{"n_layer": 16, "d_model": 384, "n_head": 3, "n_kv_head": 3, "head_dim": 128, "d_mlp": 1536, "vocab_size": 16384, "activation": "squared_relu", "norm": "rmsnorm", "norm_place": "pre", "norm_eps": 1e-06, "positions": "rope", "rope_base": 81100.0, "rope_fraction": 0.5, "qk_norm": true, "attn_scale": 0.119, "bias": "none", "tie_embeddings": false, "parallel_block": false, "extras": ["local attention windows", "value embeddings", "hashed n-gram embeddings", "an embedding shortcut", "skips across layers", "capped logits"], "init": "normal", "init_std_qkv": 0.0314, "init_std_o": 0.0, "init_std_up": 0.0314, "init_std_down": 0.0, "optimizer": "muon_variant", "lr": 0.00728, "beta1": 0.9, "weight_decay": 0.034, "lr_head": 0.0038, "warmup_steps": 0, "schedule": "wsd", "decay_fraction": 0.59, "decay_shape": "linear", "final_lr_fraction": 0.0, "batch_tokens": [16384, 32768, 49152], "seq_len": 1024, "doc_mask": true, "train_tokens": 286200000, "steps": 9492, "dataset": "wikipedia_en"}
Each number is 500 + 25 x the weight over the matrix's rms, rounded and kept within 0 to 999. Layers, rows and columns count from 0. Numbers have three digits each.

# down: layer 5 MLP down (transposed), 1536x384, rms 0.0241, rows 468-514, columns 192-255
# up: layer 5 MLP up, 1536x384, rms 0.103, rows 469-514, columns 192-255
down468:531487481511491505508501520508494480523545456473487509514483506488475521558477528497470503475478519452474520487485508474521467545485535502502477492436466479543490504527509525460500511502498528
up469:465499530501489492503497497516524505522479493502473462496506487548522503523501484515492509514529536534501501482479510502474509509490503546508485481514511514547440500506497505505508533479487500
down469:504515534513488485538484490526499508516478450485523471475464527541480499465455531476520464481534534513493500502499477536491496487520530492498507554514511514529525538504526517459461512532446482
up470:508480495515518515465484499520506471501491505507499487521506485495535498480526521520507514461522483531515524530508510527467515504491509474508481522496463508485499475456472530468482489535542500
down470:496469529525521491547511514514498495498501509498520466503476489494535510484493509488507550492512503488511480507482484503506507506496505500518492521506503482500468515468491497509522495508478524
up471:522492500472531463482499494505479509519497501520521489454513495503510525501516466549515516502525480532520503498510512519497506492520530543462510476499518464477470496486462515499498507492516513
down471:496520478493512504502568527498535493509468526505541495520494480543480531486484488499480522466519484493488514507479524530499534492549493502502519491539449496500498483510516478468486465490503507
up472:511487482494488505533494521494503481524512525536535517505546488461499432477494441484501482536522502477510485484505487494471485487498468493469483508494504480501518479506512495515534496496515532
down472:490493497491510482499535502522480507495480511480494511489499527504519508485478523519478521483498547470500493486498536476502495511483537502505480496501502474497475453516485509511519486471468498
up473:496529561504491456489492496558473464490497514514478456472546466504491493491526498526479494532489523502567492531553511486497452529507531525543500458467480503502516510518456518504489480516496475
down473:552491539531503500530493495449533516497478488508487516501519539493451488528476522517472531504481483509490479448496496497485561505530467510498486477510472449518509495489530458547519475499485508
up474:522498500512518493496532498520520483510491542498493507482541501514493498497518529505499490507531514490559504497493491558508441510500502507514500499539482529532471490520527515517450552520500515
down474:491459496503502511504502500508510504534511503511495520512504497489515487479523471531458546458479484504546533511478479495469536497493517522504483510505501507533479486485471497484478524499460506
up475:490487522502498542502492496508522534486493488517484486521494426524515514527488507497490511517484500536476503528481470525499477470522487467520502516521513453506487538485494534532509517494497514
down475:509511502528500533466494504486505496442501494506492500476487512477510476521492516508506450462495507513501465515494490501543482480473447469477491493484502537485523491519519504512515493508456502
up476:504481494485526519516495535541501537488525520469462481538509524523494484495482497468471523469524529503482517492514506495490481494466480512479504496514494517486509508483442470553501501486470528
down476:476476467536478513525492473502496484475523478512521526471531516518501495495482482552472447447503504501451521514458493444458507486527494511495503501501597511507467496500532530529500520432532486
up477:498474517507486525508497445469509502503511478464496496473499481491510518505542510472468504537489515503521503518487493508469486473495490475493485500473548499491509515521488510473464523470586499
down477:467513513460509523533471465490517513520529495495469485494495522482500465523463468492568525515486539501470516550462493553521511457485491511495493503505477570496520502532488496477509509511509476
up478:495514471452489457494537498485487535554480464479459485519514472486521450494501489485519421501468486513556507496499535482505524457539545519495544498493528495517500476505534515503523484517526494
down478:446469487510484466481556457565530520465462521522511489531473478501529510474520532531508487482458482501533524535510480544474520463457478511486503449476479549506514522501523530502501532476460541
up479:475426477548536531488560521519492472477500517539510496499512522514505479449578461511502447475467492473490496477512451436480465486457494520516517491450493511448478522479496435529534513540447539
down479:503485522452531540500543467509487440521482492479482480522542470515452459505487500507502506500487496502509508513455468492468479496534494529560518530450541505572492499499510493548482511547495543
up480:488498491453495506499477543502474519499466506472527536476500515488504494455529510520560492555474479494559472497522509535477477498478498500494521499512468527495480525502520504499488492512483472
down480:486466504468463511528492510514476487518512460526511471481516541536456509512537477499539490472471511503479480477478526495521446494470494470537457500479532567526475487503481459497533469483507512
up481:537524489488495515445467523538499553491508481486501461487507491438520496522498479473514505505560482512444499498514521557483456462482466543508485507516499497527496512516495503483510477511505514
down481:500510495512481493542457549500485521490479509510453508494506435546573508523482521477542460507506505519448455526487539506454504557497478494538487524428533484455522465534460525518492503519474497
up482:487488492490506507513504476508526511537529470519440533512476491483500515486479470483521493464552485517526496510517432455489515504481453529490518493490500472528491514530495501495503488453557500
down482:510504520490496507500566492486545468543539509495510504508547449503539509518461538483439534497481544498501538448470509483521486526505485468498463482526515521470531500498534483430489529494473502
up483:526432534446482487483543517479516479480482496499486491511514479486502465491471490498485510556515493476468519418481498515545511482431554516503471496499479462476477487476515456481484499554501489
down483:517450481524442501521466442489482547529478472533523508479549544531572463496423463531471511520535519495508481454509476477501485505472502498497509485523505486488538506503503537449548535533516491
up484:543483518516540501521514497466499493459476480472473562531505552496483503514520525521510534496532489466502503489455479527465486516462504492519454495523481469553525510457490507525469507550531546
down484:476519536515475513528514436502489485457512505520516464478499521512507479510533543517520492501503544502453497486475527512478531531516527517515493517528510496511496491478520523510487506485517518
up485:483509485524536516474491520460519482489540497532478486493480517492456491418496543449498509491523561456477512511565442518533490449513500486486507449454479496475523494522475536489499491487472525
down485:467494472530514493466502492465503470488509512507446499474522473528508516446482502481558461509501447485475552498550512512515468537554475431493513484524513526485557474524489494496496479459508500
up486:526467470528491486513561479503525524500539501531526504518516455489511489484570534565445522483516542500507479485531472504490431501472482464518530493486489505454507473500543497497497469509485498
down486:543495546487493517532505502520507501465510456466549567482541465526468482477492513509399486417494500440502473480494526479492460485490481503498515520512537478482480485475560469525462516490465467
up487:512503514510536471530489520511511497508490467504461502537483475521446510509499515497523510515485535521496482535485521524479502487535558491521475469515546511506479496531499531522469493510491515
down487:472518504463497539514493500480478462555494531523476516555472477487535470508495495492505477538471479523491453514507510478499524475480533453480484490476492530514529497510504517483502487534467544
up488:474499530513458523492473535496468503476508516431487460522558554488515510512523405545471498491520553467529536476516535499511491510493488514503481522503522460496502509520509537551529518500486482
down488:509522456506539495446480504456487488497486461506508495431499486519494488516496492497527515499477487510522457505488494526526513494507442479520506511475506510454531493510485478521492509488509517
up489:502505515486522521464481501503476542482539520514476490498493496524513486507521532524501470510517529507512472501506498526510485475565515475498562486474521484506517510503503522468483473509509509
down489:484491507516518505494509494488508463506484499491516511486501466484487503521494522459473498505488504497516533490487492501448487520455454489511456482509489531509477535531499501474497489501500482
up490:512473443521485494532496460516514487482455527524552507464490474518463506461533457490486486464511486501533537498535475520519482503507478500476488496499468515522531522536536526448521509478480535
down490:489542512506511501515484436499482534504486500519475477522519494499467484548483450509550524481500510510536508487493514465483485422478480514490514502536501515487508503537516553537497477456505517
up491:526439520490480544543512494511467487460471506483527452530480555488548474465475553477534525458505522519464515538505514508487453531468471537510513511527537495508462465511534529491529515510493490
down491:483511504502497508461478477495498515518542533507484493483498480519493590517523475516506533515460491478482513462534547543544502506528500520528494502525492484530514529504528527513507506534518480
up492:537544479519503502487472492499453528510484482497495477519525503499499491509491525485482510470514473478516523519517490477490521440484538517506493469520528506535514493524495513465479482465488525
down492:498468504457500519524498488539501499496484482493479558491474493538490465481502512517518565494517528484482515461571502525493532517482514538479464497515464470524523479546524507519480506475565466
up493:499452455501525504484476476501512520499496534513490513493523526488488509481502504494488560486487472521512507500506471484530522494476554516435472500517489478482526515509510495541475493485505504
down493:493505514460549527492506463505498494522507483528486494449501508506525510484467486494474481514471502472459492510511501546491492487508540506466488511527509496477490529553519519513462491480495497
up494:471464464505504530568470501513508509481502525544519513511515504523512509498503508531549509469540488486501506508513471519492518497483527512468499497567526486467541525394496493563477547450501486
down494:523420491532515558494488509526473494498466472516498483504554522492504553514499507506541451481478515459504471540493494497522469523474506479502487497538542483485528541472422513493507527509548494
up495:518474484518501480505487466508493479511550514489489473495466486497488488475506483462485512523469510521455412515456469508508504529530481467485504480476519497518444474486505483508488508477480490
down495:546488511526518516489536519491483487511526452450522467493472522499503503464547518504509461507507525556536528498480540478499517465536474494431539507476557520474527512510514488488482482551513464
up496:492472500478559500504500505497528501537520526507526441509515518477490488517512461516474534499556513505515471504442487542474462452511485494445492457507490492495515479562461492479507487549512522
down496:512497491500479466546483498474505483500501506502489490529487474537496553514513493520508532465517522457490528508489497481562492533515484503511468486490483521485493454470523511451498496485505474
up497:519539496483479519511509514472511577484521530459498507498487507508509500521463487499509506449486505476524532460500482502499530533503490560476511504500511495490460520456523505518489519463544499
down497:489515529480478547509488529464528521524543485531476497540532535464496528471508460495468521522546496468511534486504500497543509503517471540517519493428475490486503530464523556519473517456489509
up498:503420528485540538513511446536494499468535502476505512554512514501489489518542503517475463512458512493495513530530537493484490507586532493502542506494480513498503518507502496482458535518458500
down498:489500506512479517481509508505486477514514522499485494450506533493483477527487496547503536492510506494521504508504473491522541516500483521531454484507471505466500471522516485531550483540544490
up499:467520471549503476480500500511501508498471528493546527518468519476472510495504519511540487507498483485438468482526535521496496525492485505510521461527465501473492478499452505471506498496490492
down499:503550496526480475512489506493487494497516520470495527484532505514499502499506527546516474496547557470518473467464506528521492476492533496453468474520491501481520551501483498505473482494456468
up500:491477500502491526486519504463497521511506513472510488492480486519507477523487477535580480503491513488512462511509549525505473479519472524470532488494510519530481483521510446492483496512509475
down500:459514461543562478478450487520527531481523572496462477536491492473530445568494444522447543514448479525487514535504527442476505519470482491507511459443479471502498463507474516454500462518567475
up501:510497542477523508470480494536517510491490488516528524507516458491493536475484471517473456463499506484560532568523462520490481528508565522461481533514537494500521524516495516523540473475516502
down501:521518501477513487511479505515527531491467479529523484498475543504509540473484498487478480505498492447575496501475463527502502515459471478519439510483493494471547472500476523497493442511500515
up502:501468486465459472524492485463517499505467541497536523528479496516495520529503472487488538506500476482456501523530507470588479515507498469507494494491482474544494485485546470513523536503482554
down502:538491509504517494481473503544505518526463497536449555436484540463503471487522529497528534471511470509493488459505502481534454533468520469493438531539467460518517473455508464510439456538498535
up503:481526506540542489499451470486522507494477511492501490504472504525499445497508455514472479525511497514510455503490503499479511503490473500476502501510469517506579465503527519506514495490489616
down503:492511452495480528497479484482513494541507495520493504485494539476451471520520500483456510503476512500509505507493494494467497513502449497480496508511519506501543523505496491472521514492466477
up504:501496465437493519453460480521455487519521499486500510482468503517447489482479489477510530500523505465464515509473472435480432487471569576495486446548460493552530502509532453522534510528532503
down504:490527521522505500525492468498491491519494471520537490516507504500528497520468490567502554455534470536496492497480462540481464488492459530528527479486516522511533511510423472505551449464516476
up505:482512511499500521512486495489457511550486502506533474508490498488490509458485514529478504470502521454473517485507450477489490489482506495553515498504535521497470490529493463485509500526500539
down505:471512503540503510505507478486520567510517525495530467493495509508484516485461481494498537498499495472519504508498508506496501473467473513513455480508467535459499477462459486479505520492526490
up506:475513479477518489491473458502511497428498479459481444528499427486499543509524462516520488479508496496476485490491483497548526468570512466475485459506462531470477534509449488500508468498488477
down506:474465481517491481507490454534553503461546494461485497493525496493464464551536517539510518488500544460492540545496462502503536437514487473484499481469455503507476521522516516540495474458500467
up507:536453482487506509532465456519472536497489494466452495504510479495502484537486480560522539510500505509479482510497501485496508536498500501478529528489482501471499503463491503503526530523505520
down507:508498499492512522492478491494497452509498506502598494479488495532539509479453504454520498495483500507512473517478500513492511451497502513484493481488524511490541502530520517457543515505496506
up508:512480524473498498532498527497507521486516523491496495478487486531509522460498503515509536495466463488481508504480552501526446499513505480518550520521549492513513525481477495517522508468519498
down508:434510493524525490509504531479516521527495494540502511506468499461488545517481484476466521497458480475470483550480530492493489491489474501474486487513498489512529494474524528500472496523490516
up509:478497535486501500498496470491482507462503465490507542509501481514510483492456501516509527490486493508492527526497519516470490483499525468542491513520487492487516497508474409513480516522525483
down509:507464482516488497472503517519481538486527509498487495548517500537583504514529483489507469487509505549468498521496479475513487559485458533492500503509456523500513534518510531492551553494496501
up510:479527501482508512505506524544510496529523455506513492499481478536560547468485515511455523438477505532484505548572553486506524496516507501520475515489460505538486490509499463505515474512493533
down510:446521493514511500503500514477467483479505513487547523512487495518549477498475536510485506517506514523521539500497519509498536492504527514517518480510500514512481545464553514480486526420481500
up511:493506472460463531536513506493490522477502537500486462477501491537533517452491505505531519498541545538569495514516507468490498496476513546459512509504527515527507494511508502482491515548493480
down511:479522484503528475485528515454506540489526478504491509485498510473481540514465520535514461521499514543483502475492518509540540478517511533486506487482470483499493506496477497509498506479496467
up512:546492499476503508469491484514496480527513504505516495460546492531512507518519497507514511570521515474544490464488531512484492474490491514539477479514455504520513523479517516492484535499506517
down512:462522476544491497510495514519493480541489513501511530485513555506502534505521469476503495495529523499534485517473500486494516516495549476532504476503526448509529473471470496469517478495527465
up513:485501502513492494466441486515484542531493544457517481498503466471500447493532483495498499465487494481487510483434471441498449502501522502454495522487518512518528494527538497526487491466505472
down513:519500484538504522497498472502449511495464491456509506531538480504520491522480544484481473516501561496492516528520473497529492520510513511506531500488497513520463451518505542505545525490465471
up514:504463484459493509459478446507530482439519478512530514499505540519517488508469508490477465477498515464527504522503487504497479502506481484481568509476485507520499488504544499531465487485450499
down514:508507555488514485544475499484513493473540531469472510501531493520498512490540484506404491461504502509515507516506515490482517523499488481478487503507520502503546509504479467527499530484493490